Each number is 128 + 24 x the weight over its row's rms, rounded and kept within 0 to 255. Layers, rows and columns count from 0. The size above them is the row's rms in percent of the matrix's.

# layer 7 MLP up, 512x128, rms 0.166, rows 262-361, columns 0-31
size [ 89 101  98  94 100 107  92 105 101  96  97  91  96 101 105 114 117 114 114 107 102 103 108  81 101  96  97  90 103 101 106  88 109 105  94 107 104 112 103  95 104 117 112 104 100  97 114  85  73 104  96  99  90  98  93  91 112 103  97 108  95 101 104 106  93  84  95  84 101  99 101  94 108 102 102 103  89  96 102  95  98 107 108  94  99 109  92  96 102  95 110  99 100 111 110 110  88 118  98 104]
[[ 86 106 106 108 150 115 177 146 153 138 102  98 124 135 164 137  97 136 125 137 115 115  79 119 124  97 140 143 164 112 149 133]
 [110 137 113 144 133 119 110  82 137 138 122 148  79 153 109  97 113 121 133 158 116 125 170  95 147 124 109 152 129 119  95 176]
 [137 130 142 138  91 124 111 161 142  68 109 111  89  94 133 121  88 112 144 123 112 107 107 137 151 142 185 148 162 131 151 133]
 [116 134 111 155 149 130 203  96 107  99 136 123 107 129 131 165  80 112 192  97 115 176 128 170 141 139 140 128 151 102 101 104]
 [117 140 120 120 160  94 168 159 104 153 101 151 107 102  88 143  84 109 162 141 141 122 181 114 170 161 127 122 125 115 124 127]
 [132 155 128 133 128 158 147  62 130 120 100  93 106 129 146 192 124 147 136 137 145 165 125 182 123 186 180  80 134 124 158  69]
 [146 130 121 165 145 127 154  91 141  92 114 131 129 102 115 157 112 145 160 160 126 123 128 133 134 119  95 109 102 103 104 100]
 [152 125 123 142 160 107 141 133  95 113 127 154 107 121 129 142 148 154 146 141 141 149 163 107 112 159 103 143 109 132 127 131]
 [151 172 113 127 155 184  85 130 116 126 118 171 165 116 108  87 152  79 113 118 176 119 163 132 114 120  81  95 151 121 133 132]
 [140 137 124 124  82 120 193  86 135 114 126 155 115 105 131 138  87 128 136 111 150 144 147 132 150 105 112 123 117 158  97 116]
 [136 135  97 145 128  96 103 133 141 127 114 127 133 108 131 129 107 159 118 124 134 108 131  84 146 101  88  99 154 119 105 137]
 [ 73 151 114  96 131 118 151 107 130 101 119 146 121 104 156 114 134 141 137 148 126 120 160 140 140 138 159 124 109 148 138 125]
 [161 138 118 146 118 115 108 153 124 118 116 120 117 164  86 127 142 118 125 141 170  98 106 144 115  83 167 136 166 111 138 146]
 [165 129 142 137 151  79 143 129  83 119 158 139 125 139  91  92 107 137 123 133 100 130 100  92 119 127 121 113 138 157 122 126]
 [129 113 129 113 112 181 155 119 104 151  91 130 102  85 122 152 117 103 109 171 143 143 145 113 104 108 134 132 122 126 137 147]
 [127 116 134 115 138 125 126  76  98 144 141  80 125 110 134 141  93 128 119 159 160 106 174  79 153 180 108 132 171 150 120 131]
 [165 142 113 106 149 111 137 146  93 184 120 138 138 125 146  97 121 113 174 161 122 128  71  87 159 139 121 115 113  77 137 125]
 [112 122 120 159 113 161 153  95 134  96  80 123  99 154 131 157 137 114  89  54 136 118 112 162 171 148 124  98 158  59 133 101]
 [180 119 124 162 152 128 147 166 134 130  59 128 137 112 129  98 137 136 134 133 111 119 149 104 152 126 153 144 110 128 121 169]
 [125 157 141 150 113 144  99  99  86 119 118 123 133 111 132 124 147 147 108 109  91 169 134 111  93 160 134 166 103 122 162 156]
 [140 145 102 133 152 135 192 138  90 125 147 152  96 128 159 142 157 131 154  99 130  69 148 204 104 102 146 154  82 128 141 128]
 [115 149 134 144 141 101 130 156 131 140 123  98 123 150 125 133 118 132 125 150 142 115 110 112 117 140 123 125 105  98 189 142]
 [108 163 113 156 102 113  64 144 157 125 173 106 106 164 124 131 133 125 147 134 133 110 114  99 130 140 127 148 128 149 148 147]
 [171 100 129 180  99 117 142 110 143 149 159 134 135 131 117  87 168 140 126 131 180 133 160 117 155 123 118 117 141 163 119  96]
 [172 119 101 117 135  80 130 164 116  94 141 133 118 146 144 125 159 177 141 132 103  86 125 109 107  78 139 110 112 103 182 138]
 [132 130  69 119 127 108  74 152 153 154 115 124 128 119 115 124 159 120 121 126 113 122 124 110  87 111 115 148 168 130 112 102]
 [113 120 127 157  85 117  95 108 139 118 118 114 118 119 125 128 115 138 104 131 164 151 107 172  93 109 172 110 180 108  98 128]
 [143 111 112 164  99  91  89 140  97 156 172  96 109 163 140 124 123 122 176 137 105 155 124 134 126 123 133 159 126 173 159 102]
 [125 130 137 128 118 115 159 162 103 140 123  98 126 131  81 114 170 146 125  98 122 149 105  99 133  65 158 103 175 125 114 130]
 [121 106 118 111 147 113 110 118 110 174 120 112 115 128 146 135 132 112 140 136  94 170 115 155 135 118 105 144 163 130 138 171]
 [ 62 178 114  96 137 119 127 125 145 111 107 117 119 114 113 143  77  98 113 170 159  95 160 124 112 125 113 112 131 114 138 122]
 [151 107 124 115 121 148 118 116 114 128 136 131 144 111  70 109 153 141 152 104 110 162 123 142 107 164 128 116  93 122 149 156]
 [149 150 170 123 106 134 151 170 143 109 119 120 129 107 139  80 116 146  63  94 122 132 131 152 156 130 181 127 149 132 128 147]
 [117 137 163 131 159 103 143 107 140 113 129 120 124 140 130 115 102 114 131 125 139 147 107 126 120 198 150  78 107 120 169 115]
 [142 112  97 143  90 146 141 159  89 145 119  74 133 110  99 158 122  76 103 141 126 133 176 118  98 198 118 109  92 106 101 130]
 [102 139 111 116 159 125  96 124 105 121 125 111 151 152  77 110 159 125 110 144 129 127 137 135 137  97 145 126 134 135 143 108]
 [117 124 118 142 140 171 106 118  92 136 148 116 101 114 142 144 150 135 139 135 127 102 119  83 141 121 111 140 104 128 135 126]
 [156 126 143 135 127 112 105 104 106 109 128 128 143 133 139 137 174 138 129  87 113 108 172 148 137 182 113 117 158 142 115 123]
 [113 127 113 156 110 113 148 143 119  80 156  89 117 126 136 113 151 156 155 115  90 108 112 157 129  96 130 156 152 114 169 161]
 [122 111 113 141 143 140 154 122 153 123  95 108 121 142 102 155 154 143  98 107 138 134 121 176  90  85 158 136 103 143 120 152]
 [133 156 164 149 124 114 166 106  79 106 120 137  89 118 145 151 152  97  90 127 160 180 136 153 126  92 112  74 109 128 118 117]
 [100 122 141 120 159  98  96 119 107 124 158 144 123 125 142  77 137 119  58 123 125 145 142 120 149 141 117 119 174 146 116 129]
 [132  82 146 153 111 173 110 104  91 132 140 100  77 145 112 108 166 111  83 173  82 129 133 101 118 141 125 125 130 126 150  99]
 [159 123  79 138 121 102 145 141 140 159 141 108 114 168 160  95 101  87 131 133 162 115 105 137  81 139 113 133  98 111 111  82]
 [129 123 159 162 125 122 106 127  82 120 100 119 143  91  89 144 126  95 131 126 156 126  96 121 168 180 133 132 117 131 151 128]
 [117 140 163 110 154 126  99 102  80 156 117  62 111 129  89 131 139 129 143 139 117 147 149 130 104 125 104 152 144 145 159 129]
 [154 141 146 158 133 152 117 124  97 107 170 150 105 113 112 107 162  86 100 117 123 113 150 114  98 114 110 120 123 118 131 100]
 [143 126 148 133 157 134 102 118 135 121 115 110 151  89  99 160 130 107  86 121  99  95 114 184 149 133 135 148  75 125 122 144]
 [134 129 114 141 120 143 161 131 155 135 132 148 101 107 132 105 124 135 122 148  94 147 150 122 135 179 115 137 128 123 147  87]
 [112 110 121 153 138 129 130 153 129 156 132 126 133  86  57 126 136 140 139 151 173 141 109 129  87 120 107 149 139 103 175 153]
 [127 129 101 147 142 121 140 110 120 128 133  99 161 132 156 106 139 161 136 191  90 135 147  85 150 100 122 118 135 130 124 120]
 [102 149 118 118 146  65 140 101 112 150 110 132 109 111 178 111 140 124 125 120 158 152 126 168 136 142 105 144 113 135 146 114]
 [ 80  95 117 131 109 139 154 126 143 105 137 138 119 144 132 131 170 111 172 103 114 110 151 110 171 116 132 113 133  54 116 114]
 [107 134 140 139 137  89 146 132 136 137  99 117  90 141 138 120 176  98 102  79 117 117 138 144 164 131 160 158 152 123  83 150]
 [177 108 139 139 104 137 128 130 106 147 104 129  84 137 122  91 103 175 143 152 106 130 102 129 115 151 112 151 121 108 107 145]
 [117 102 157 163  91 115 123 144  94 123 122 159 130 118 133  98 170 107 130 123 122 121 172 123 133 147 121 162 151 151 172 133]
 [ 66 117 151 189 133 140  99 169 145 139  81 127 148  97 100 116  99 136 109 112 140  81 153 170 117 118  98 152 102 137 130 155]
 [172 139 171 123 107 131 140 126 148 107 138  92 116  76 131 140 153  84 143 137 121 101  70 119 174  92 123 120 125  65 124 145]
 [152 119 108 102 138  99 125 117 153  91  86 124 113 151 104 143 139 135 136 101 110 127 116 108 144 115 101 140 127 139 115 114]
 [117 114 121 123 134 148 126 125 130 111 130 112 156  91 112  95 127 131 148 107 135 143 121 103 194 145 113 116 162 152 106 123]
 [ 98 146  80 125 127 112 111 127 120 142 163 158 140 147 105 130 137 136 175 125 168 105 114 100 112 128 128 126  91 154 141  97]
 [155 107 123 123 139 116 115  97  97 173 127 105 116 108 122 134 107  72 157 164 142 136 156 145 142 147 162 116 110 108 100 163]
 [130 122 123 124 150 116 114 136  82 114 118 116 112 151 132 181  74 109  79 140 137  89 129 122 116 159 111 136 112 111 175 142]
 [152  89 101 103 101 147 176  95 112 113 133 138 101 106 133  83 159 137 180 105 125 164 110 123 134 163 145 159 135 117 121 109]
 [163 112 166  98 161 144  88 118 103 137 147 132  93 120 141 117 129 114 140 126 122  93  84 134 160 104  76 165 152 140 145 122]
 [134 154 141 145 133 151 176 188 114 110  72 152  89 135 154 158 102 112 115  89 144 108 146 146 114 100 132 153 121 127  99 134]
 [127 114 117 160 104 115  84 133 124 119 149 121  87 108 140 106 122 103 147 151 172 180 122 151 126  78 150 133 175 117 124 121]
 [132 101 114 166  98 102 137 143 168 149 107 153 131 147 153  99 128 129 141 166 114 121  99 139 158 152 105 120 176  98  99 174]
 [ 92 132 137 156 134 110 124 104 137 179 140 101 132 116 152 129 129 146 140  90 111 147 122 120 122 124 108 152 165 119 163 111]
 [112 107  94 150 162 139 191 177 108 120 111 151 113 120  76 165 113 128 175 140  83 149 158 142 164 135 153 121 134 149 129 130]
 [111 152 123 107 101 131  91 125 114 120 140 114 169 101 135 102 107 148 151 140 139 112 137 135 172 132 103 116 103 113 135 139]
 [177 112 137 163  80 116 164 145 150 135 155 115 119 145 137 107 137 114 106 134 110  97 100 148 118 114 120 145 116 114 151  69]
 [130 148 127 131 138 123 139 154 119 145 110 108 114  91 123 113 150 102 136 127 121 192 140 133 118 161 151 127 133 100 114 128]
 [101 121 131 132 166 138 102 162 151 111  99  87  85 122 159 101 132 152  92 134 163 104 160 159 130 124 144 146 106 181 135 148]
 [175 140 128 142 143 141 116 120 110 124  86 111 129 165 157 119 115 104 146 142 126 191 108 137 110 136 116 141 168  86 103 127]
 [153 113 163 119 139 128 129 166 161 119 142 148 100 146 102 108 145  99 139 127 113 107 104 120 157 151  83 113 137 102 143 157]
 [134 124 173 133 134 127 132 117 139 100 112 166 149 142 151 129 100 168 114  84 130 138 164 140 127 134 137 113 176 111 109 101]
 [142 125 100 120 130  91 154 137 119 119 131 148 156 156 128  78 119 127 127 141 100 139 101 137 121 143 140 119  89 156 179 115]
 [164  98  51 152  97  95 131 114 124  84 103 165 104 123 120 113 159 126 122 111  89 109 159 110 123 160 103 102  81 107 114 130]
 [164 118  74 123 120 125 144 113 112 119 132 142 141 173 146 133 129 147 138 125  85 122 155 125 136 155 109 165  77 141 135 191]
 [135 134  99 149 104 127 160  93 133 165 153  73 138 142 164 144  96 131  95 141 109 148 143 169  75 123 137 152 179 129 123 150]
 [110 143 113 149 142 161  99 121 147 110 156  83 123 195 143 189 127 163 121 158 144 134 128  95 109 100 141 118 131  88 144 135]
 [177 146 138 168 125 151 132 107 111  90 131 117 119 158 116 131 123 122 107 110 129 147 142 104 129 140 158 109 137 151 137 145]
 [ 97 130 116 130 149 176 146  91 123 109 103 140 131 120 132 147 114 142 110 107 102 116 148 176 115 112 119 147 113 144 149  94]
 [109 122 150 104 126 117 115 124 137 112 156 121 153 181 124 127 130  93 113 127 118 145 131 105 133 135 154 136 112 115 142 119]
 [138 120 131 122 130 115 105  88 138 142 118  84  88 122  98  93 147 133 122 143 130 127 128 149  74 130 127 158 115 121 165  74]
 [139 119  90 149  90 134 142 158 134 164 115  85  99  83 147  90 181 121 126 127 154 118 108 161 131  65 157 138 143 130 135 130]
 [121 121 113 182 118 124 101 130 116 152 118 172 141 110 135 115 160 124 137 112 139 158 157  96 166 115 175 108 154 121 113 138]
 [139 101 120 162 141 118 145 103 154 115 136 120 150 120 114  74 128  92 101 124  99 141 134 130 143 150 136 106 163 165 127 113]
 [109 118 127 166 103 126 151 130 132 138 121 142 111 131 142 114 152 166 131 117 137 143 144 142 157 188  57 100 135 107 106 140]
 [114 155 142 117 111 152 143 113 161 122 109 133 116 118 141 174 154 132 123 147 138 117 134 109 127 150  99  97 123 128  79  80]
 [172 123 105 131 146 181 140 164 144 100 185 101 142 162 122 119 165 161 128 127 109 158 143 162 151 163 142 119 156 106  75 150]
 [145 135  96 176  90 125  89 134 110 143 125 131  99  96  96 141 126 138 108 101 119 143 156 111 152 171 127 111 113 126 100 208]
 [105 151 135 163 125 109 157 149 129 118 151 148 102 102  92 135 127 136  83 115 144 118 141 114 125 152 141 103 162 168 151 117]
 [ 65 109 152 116 103 121 126 147 112 112  99 124  99 167 145 109 120 149 146 159 147 161 179 107 137 148 168  85 129 148 121 125]
 [ 98 158 114 134 116  60 121 125 145 108 109  68 115 141  85 142 156 162 131 116 118 121 116 102 149 108 116 136 158 118 109 138]
 [156 154 178 137 122 115 120  95 142 108 120 170 127 131  82 158 122 119 134 127 167 100 103 176 159 127 135 138 132 156 165  98]
 [142  96 157 142 140 133 127  92 105 128 106 159 110 134 163  88 120 117 143  82 119 116  90 114  86 130 105 176  93 117 166 124]
 [115 131 117 166 154  85 113 132 139 118 106 115 160  75 159 131 121  56 149 134 171 155 144 120 142 173 143 138  88 129  92 135]
 [115 130 137 134 138 120 135 145 139 120 126 109  78 143 139 149 131 155 115 101  70  92 149 123 155 133 116 156 118 158 145 106]]
# layer 7 MLP down (transposed), 512x128, rms 0.0808, rows 262-361, columns 0-31
size [ 92  97 112 106 107  92  92  90  84  95  88  88  96 105 107 110 104 106 103 107 108 114 104  86  99  97 101  99  98 100  97  82  97 104  98 101  99 115 105 112 110 109 108  96 103 102 101 102  83 106  89  93  99  94 103  97 113  94 100 102  89 102 106  91 101  90 112  88  95 102  98  99 110 103 105 103 101 100 109 104 102 109 110 108 108  96  96  95  97  95  96  91 109  95  94 116 111 127  99  99]
[[114 130 153 164 114 135 125 135  99  88 142 186 122 120 138 125 130 147 155  96 141 132 113 163 133 120 102  83 113 136 117 156]
 [125 144 166 143 149 116 145 135  92 111 181 138 103 153 149 176 157 124 138 136 162 138 124 134 134 145  87 112  67 121 131 106]
 [147 149 178  74 156 128 128 104 135  94  98 144  99 135 133 111 123 126 127 111 151 157 155 108 108 115 105 155 101 146 115 157]
 [ 94 126  99  92 152 103  87 145 112 106  98 127  97  99  97 145 150 113 150 100 129 112 135 132 150 121 113 168 115 121 109 172]
 [147 135 105 140 162 159 114 109 129 150 103  97 151 120  92 130 156 126  81 105 140  91 121 170  92 136 116  92  84 124 133 117]
 [138 107 134 145  98 128 125 148 147 122 145 109 121 116 179 129 137 110 146 119 107 156 160 117 130 148 110 173  74  96 150  94]
 [124 103  95 136 133 128  83 177 161 125  99 137 129 139  88 135 102 116 139 148 100 121 137 117 156 118 101 141 110  89 122 122]
 [128 124 129 127 114 138 153 161 173  92 104 107 138 148 125 145 100 119  95 116 136 113  94 165 136 134 151 139 124 132 125 155]
 [101 110 101 145 137 124 155 111 102 134 119 112 107 150 127 168 111 140 113 157 138 129 138 114 138 100 178 134 124 123 110 103]
 [ 92 122 115 113 124 143 138 118 166  91 156 135 139 117 121 110 124 196 120 156 143 126 171 109 102  68 128 138 151 102 146  98]
 [127 151  81 162 118 152 150 124 110 122 127 119  87 124 121  94 121 107 126 121 133 135 113 131 115 111 105 150 128 163 165 157]
 [118  82 121 175 116 171 108 141 153 113 152 101 103 139  94 140 130  67 139 113 127 144 111 123 168 140 118 178 129 125 130 150]
 [152 155 123 143 132 142 183 112 138 119 135 115 126 110 119 137 107 174 116 133 108 143 145 103  90 139 131 113 137 149 112 141]
 [103 101  86 138 132 130 161 154 123 100 152 118 122 127 123 151 124 150 106 102 129 147 170 148 154 153 106 161 134 134 142 154]
 [146 118 108 121 138 127 105  96 129  83 164 107 122  79 106 126 162 177 115 143 108  92 138 142 130 125 161 120 185  72 123 115]
 [126 147 110 147 119 106 155 115 135 146 116 123 111 106 124 131 107 133 113  97 107 147 125 133 118 173 132  97 165 144 108 166]
 [128 175 122  96 127 112 107 113 123  96 101  87 123 155 176 111 120  98 151 113 119 154 140 148 192 147 145 129 109 102 141  95]
 [ 96 126 116 139  96 136 163  98 146 143 141 133 147 146 117 171 116 122 102 138 112 134 134  98 111 147 131 148 133 114 135 111]
 [ 59 139 142 151 133 137 111 141 141  78  83 126 128 103 140 132  91 134 134  97 144 123 150 153 127  92 107  87  82 141 161 106]
 [125 138 139 134  96 123  81 135 134  98 166 133 119 111 115 129 139  87 103 139 145 113 153 152 146  93 124 116 185 171 111  97]
 [134 112  38 132 133 148 138 133 153 142 134  77 157 116 153 149  90 142 108 140 113 181  63 108 134 106 124 147 136 109 150 136]
 [179 165 135  89 117 144 150 151 125 165 120 122 155 150 130 149 151 145  82 114  91 115 133 105 137 115 140 147 160  96 122 130]
 [120 141 115  87 129 147 115 108 148  84 122 102 140 105 154 132  93 162 148 161 136 122 121 120 156 116 147 151 147 123 137  94]
 [107  92 139 100 136 114 144 159  98 152 120 141 120 131 144 149 111 112 196 156  99 128 107 110 146 120 106 107 136 163 134 119]
 [ 93 150 107 101 158 141 168 159 171 119 106 100 115 121 144 146 147 150 122 111 153 125 138 177 137 146 154 138 170 131  84 147]
 [130 116 139 146 153 114  85 113 141 129 177 112 163 148 142 103 142  94 126 138 107 133 129 114 187  73 122 132 129 198 125 113]
 [148 163 104 139 144 162 121 132 109 157  79 143 134  91 136 112 124 122 114 126 146 103 128  87  92 147 112 126 107 165 134  93]
 [118 161 109 147 163 156 135  99 160 153 116 113 135 157  98 138 128 131 155 122 128  75 124  89 133 131 136 129 166  91 111 132]
 [106 155 145 125 143 105 136  96 147 145 140 141  96 138 172 133 120 121 136 117 156  76 140 122 165 144 120 136 103 115 159 108]
 [127  93  88  96 172  83  83  95 149 108 103 162 118 123 137 106 128  95 113 107 131 134 136  84 123 138 150 104 123  98 166  78]
 [143  84 120 168  81 146 126 137 161 106 124 128 130 108 147  71 168 113 113 155  92 125 113 145  88 108 145 144 104 114 154 122]
 [140 135 121 137 143 139 119 140 120 175 144 111 102 172 140 139 133 106 121 102  92 154 130 128 116  96 124  98 137 110 102 118]
 [151 145 101 116 147 127 111 104 138 155 133 135 120 170  84 114 114 104 114 136 106 139 108 142 148 128 127 114 114 164  82 121]
 [ 96 138 110 147 117 166 129 129 121 174 118 107 143 102 134  86 171 110 100  92 135 148 174 137 137 101  96  84 102 151 107 115]
 [116 120 124 135 116 101  84 144 143  93 117 110 155 146 166 154 129 137 107 137 131  85 140  99 155 151 112 160 162  85 123  73]
 [162 144 123 141 107 139 111 117 124 148  58  64 136 142 169 109  89 142 120 131  94 115 118 159 138 141 126 176 134 144 130 124]
 [108 115 131 131 174 142 107 124 133 196 106  88 132 110 142 162 173 112 122 122 135 125 107 136 116 113 160 107 143 135 107 155]
 [177 158 134 147 119 189  93  91 117  86 143 128 122 115 170  98 126 134 137 136 162 144 110 149 113 157 155 125 109 124 142 121]
 [152 101 105 130 154 102 119 138 116 128 146 147 134 107  98 138 143 129  68 162 155 143 155 117 155 133 114 112 126  95 150  93]
 [123 156 136 129 175 100 128 142 108 111 160 175 164  87 120 111 119 110 133  96 153 137 155 119 133 119 105 141 124 148 141 103]
 [ 84 124 177  83 117 126 112 169 129  80 152 112 144 114 122 100  91 142 114 182 119 135 157 112  90 113 149 122 109 135 114 142]
 [121  77 105 150 118 145 114 134 106 170  72 153 174 170 154 116 121 128 147 103  96 114  92 143 124 171  86 127 121 110 159 119]
 [147 114 116 142 149 146 107 106 144 116 167 149 153 166 131 132  51 100 123 137 145 123 116 166 145 134 118 112  97 102 107 158]
 [126 163 128 104 106 181 122 138 120 100 138 103 134  94 110 160 136 156 129 157 145 122 163 142 146  84 156 108 149 129 132 139]
 [113 122 126 133 144 116 179 121  95 144 120 126  50 130 128 122 167 123 141  77 130 130 150 136 122 150 144 165 149 138 127 147]
 [120 108 105 135 116 139 135 111 117 104 133 104 173 140 123 124 137 132 115 116  99  91 162 164  87 156 130 127 145 176 124 130]
 [ 82 156 153 165  85  82 131 117 161  99 114  97 120 154 103 168 116 147 141 152 146 125 176 100 189 142 130  87  98 131 157 117]
 [ 96 114 114 102 112 128 132 144 113 127 127 136  69 184 161 152 111 116 120 134 136 148 133 153 122 117 117  93 130 200  91 130]
 [138 107 120 123 132  93  86 187 106 124 121 127 150 134 116  99 131 122 127 142 153 132 124 121  81  74 187 112 137 152 116 110]
 [163 144 130 128  81 113 152 111 173 146 122 133 135 164 139  93 131 124  95 138  99 131 128 128 144  80 140 126 124 125 100 143]
 [109 111 141 135 121 143 168 133 123 153 121 139 104 115 138 152 114 111 180  63 155  87 128 149 106 131 143 143 142 141 144 141]
 [138 155 138 116 100 143  69 158 143 116 136 160 138 117  96 179 149 154 125 176 140 116 120 144  77 117 113 121 128 141  96 148]
 [154 140 115 130  95 126 120 154 140 196 114  96 152 115 115 142 141 143 113 121 112  93  99 139 130 156 109 171 140 142 145 150]
 [118 145 114 141  95 150 120 101 134 119 144 158 178  90 124 164 155 142 152 151 143 135 104 113 112 125 120 142  84 127 162  93]
 [128  98 101 115 164  94 130  91 149 117 150 124 125 124 128 137 143 124 144 118 183 115 132 106 122 132 139  38 135 145 146 134]
 [153 127 140 128 133 139  87 104 112 121  81 112 155  86 124 169 145 131 137 129 128 151 149 107 124 157 108 133 158 138 103 119]
 [131 127  80 107 144  79 115 123 180 164 167  92 139 149 110 147 156 113 148 121 118 127 193  98 185 119 142 152 136  97 128 149]
 [145 113 127 148 127 116 151 111 203 127 160 110 139 131 116 154 112  97 132 165 112  86 154 142 142 136 146 133 149 155 153 121]
 [134 173 163 144 147 115 164 107 125 181 116  99  89  94 134 141 121 136 131 116 124 145 104  92 157 147  92 123 128 139 139 138]
 [108 128 190  94 120 117  99 115 143 128 137 144 104 114 143 109 145 145 139 147 126 163 124 153  98 128 166 145 124 131 161 173]
 [183  92 113 146 153 133 116 145 161 167 138 117 163 118 143 115 129 174 131 151 101 147 119 124 142 177  83 137 126 147 102 132]
 [109 136 143 123 143 135 158 160 126 106 116 165 135 109 119 138 155 159  65 135  98 105 110 110 122 106 119 105 127 134 195 118]
 [158 113 101 129  89 158  89 104  90 153 152 136 116  93 166  84 120 148 164 163 141 171 126 130 163 159 138 127 140 108 150 139]
 [107 141 119 113 167 134  99 100 132  59 127 123 164 143 138 131 106 127 135 146 158 123 104 138 119  90 156  77 185 125  97 157]
 [103 168 125 149 121  96 131 149 148 110 113 141 173 137  98 168 120 101 128 109  73 166 190 121 148 130 183 110 112 103  96  88]
 [134  75 108 115  82 120 116 122 162 165 142 153 119 153 124 110 152 156 144  98  95  88 155 113 116 135 142 125 149 173 148  90]
 [166 115  79  95 140 100 183 121 155 132 153  96 139 141  99 126 131 147 166 128 104 108 133 102 102 154 122 126 175  72 131 162]
 [100 162  98 120 172 103 136 141 115 138  86 129 105 126 173 135 132 116 136  75 134 111 157 111 138 117 114  61 116 115  98 102]
 [104 128 155 151 104 130 114 124 156  96 135 126 143 125 114 157 136 150 158 112 159 127 103 113 139 118 144 117 128 186 171 105]
 [152 150 133 160 140  97  98 114 130  96 179 114 126 146 165 168 118 126 157 151 176 148 125 139 125 143 131  87 121 123 159 159]
 [150  78 153 136 128  99 137 123 154 156 116 113 145 150 112 121  67 124 136 163 113 145 162 155 135 101 133 145 146 136 108 143]
 [ 87  96 143 128 128 108  99 130 152 168 100 134 140 138 133 114 159 124 151  85 128 127 140  99 140 111 116 115  87 104 136 146]
 [145 136  96  82 105  73 132 150 112 120  87 111 119 146 114 137 116 146 129 121 121  97 170 124 120 120 186 138 119 126 134 141]
 [143 116 155  99 141 100 109 132 117 130 128 127 118 128 160 136 161 115 147 117 169 156 148 132 128 110 119 120 136 146  92 103]
 [119 130 137 128 133 136 107  92 155 123 127 113 131  91 151 136 143 124 132 117  88 124 148 117 113 151 154 140 166 134 104 135]
 [111 176 110  66 187 101 123 134  87 108 164 113 107 137 159 156 115 151 148 149 135 148 130 124 116 107 123 113 122 124 109 179]
 [134 109 128  97 110 139 107 117 129 161 144 111 119 136  71 112 152 152 133 171 118 170 129 121 134  82 133 169 159 139 119 138]
 [146 106 144  92 146 160 162 133  75 148 137  83 109 144  90 122  98 113 125 147 133 109 148 114 109 132 134 132 136  85 102 137]
 [119  75 149 158 129 129 123 145 154 149 135 118 140 172 143 119 125 156 109  67 118 123 135 147  93 136 162 102 119 113 153 172]
 [126 162 162 118 122 137  78 140 129 107 131  95 130 129 119 109 132 152 125 126 117  99 113 124 130 135  94 140 159 108 163 154]
 [ 91  90 157 156 152 133 110 174 128 135  97 107 110 107 120 129 155 137 127 175 135 154  59 101  93 105 116 144 117  90 127 106]
 [165 121 116 111 112 106 104 129  91 138 158 180 115 109 108 139 180 126  97  88 174 112 104 130 104 168 151 138 137 153  92 170]
 [134 124 142 142 108 148 139 125 107 141 123 112 105  98  91  85  85 124 143 148 140 120 159 165 131 127 138  90 151 154 119 110]
 [122 112  99 118  97  82 161 143 116 129 105 103 147 173 118 149 114 149 134 105 113 167 106 109 155 144 128 103 112  99 119 159]
 [142 134 105 145 134 129 106 153 135 139 117 123  95  70 163 121 115  90 117 125 117 149 101 176 130 142 116  99  86 152 114 116]
 [137 148 159 116 151 131 148 113 129 133 115 111 137 158 113 113 142 124 149 129 119 140 125 143 144 114 101 140 167 143 104 130]
 [105 118 195 133 184  97  99  88 109  81 108 111 138 107 122 123 102 136 142 103  98 140 128 127  82 132 125 118  99 157 131 121]
 [121 120 142  94 150 145 151  71 117  94 171 133 142 135 106 137 131 118 128 159 107 117 136 137 169  86 128 113 120 129 111 101]
 [120 123 155 102 146 121 101 141 136 117 158 117  85 167  76 109 124 126 118 142 133 106 125 128 129 162 146 108 122 128 116 113]
 [ 92 144 130 111 151 173 134 127 117  85 117 101 145 167  95 167 134 109 118 110 136 113 103 116 145 112 121 159 152 123  86 133]
 [118 120 165 107 119 119 172 120 120 121  78 126 122  95 125 150 105 107 182 122 135  95 133  97 152  75 123 151 140 136 142 127]
 [ 99 118 141 157 128  71 119 118 135 157  59 128 182  92 141 141 108 133 153 150 154 139 109 138  95 143 128 129 147 172 175 100]
 [115 174 150 184 119 158 163 150 140 131  91 132 140 116 154 129 132 120 121 152 126  95  73 116 107  96 119  89 152 113  95 112]
 [170 137 100 145  88 171 121 139  78 141  83 119 133 123 132 153  95 114 142 123 144 134 102 146  91  98  90 145 157  96 119 101]
 [125 126 159 143 107 129  59 121 161 140 162  84 133 128 128 142 141 159 109 123 106 154  66 135 117 109 104 172 141 138 114  82]
 [103 127 122 146 154 147 131 110 122 138 107 112 132 130 131 123 101 107 122 109 114 130  92 145 137 139  85  73 113 117 154 126]
 [ 89 117 140  95 117 140 161 112 134 100 115 159 108 117 108 129 111  97 124 128 117 150 113  95 140 142 166 152 163 149 121 152]
 [164 115 103 167 165 108 149 158 162 160 157 138 140 156 139 124 125 157 170 129  99 103 110  86 114 164 110 141 171 129 120 143]
 [164 153 155 125 143 123 115 151 119 150  94  95 137 135  86 119 140 132 160 157 117 106 127 104 143 113  96 107 149  86 140 114]
 [153 155 110 145  88 145 166 117  95 113  95 128 154 134 133 159 115 109 146 129 127 131 106 144 157 127 108 123 108  99 126  79]]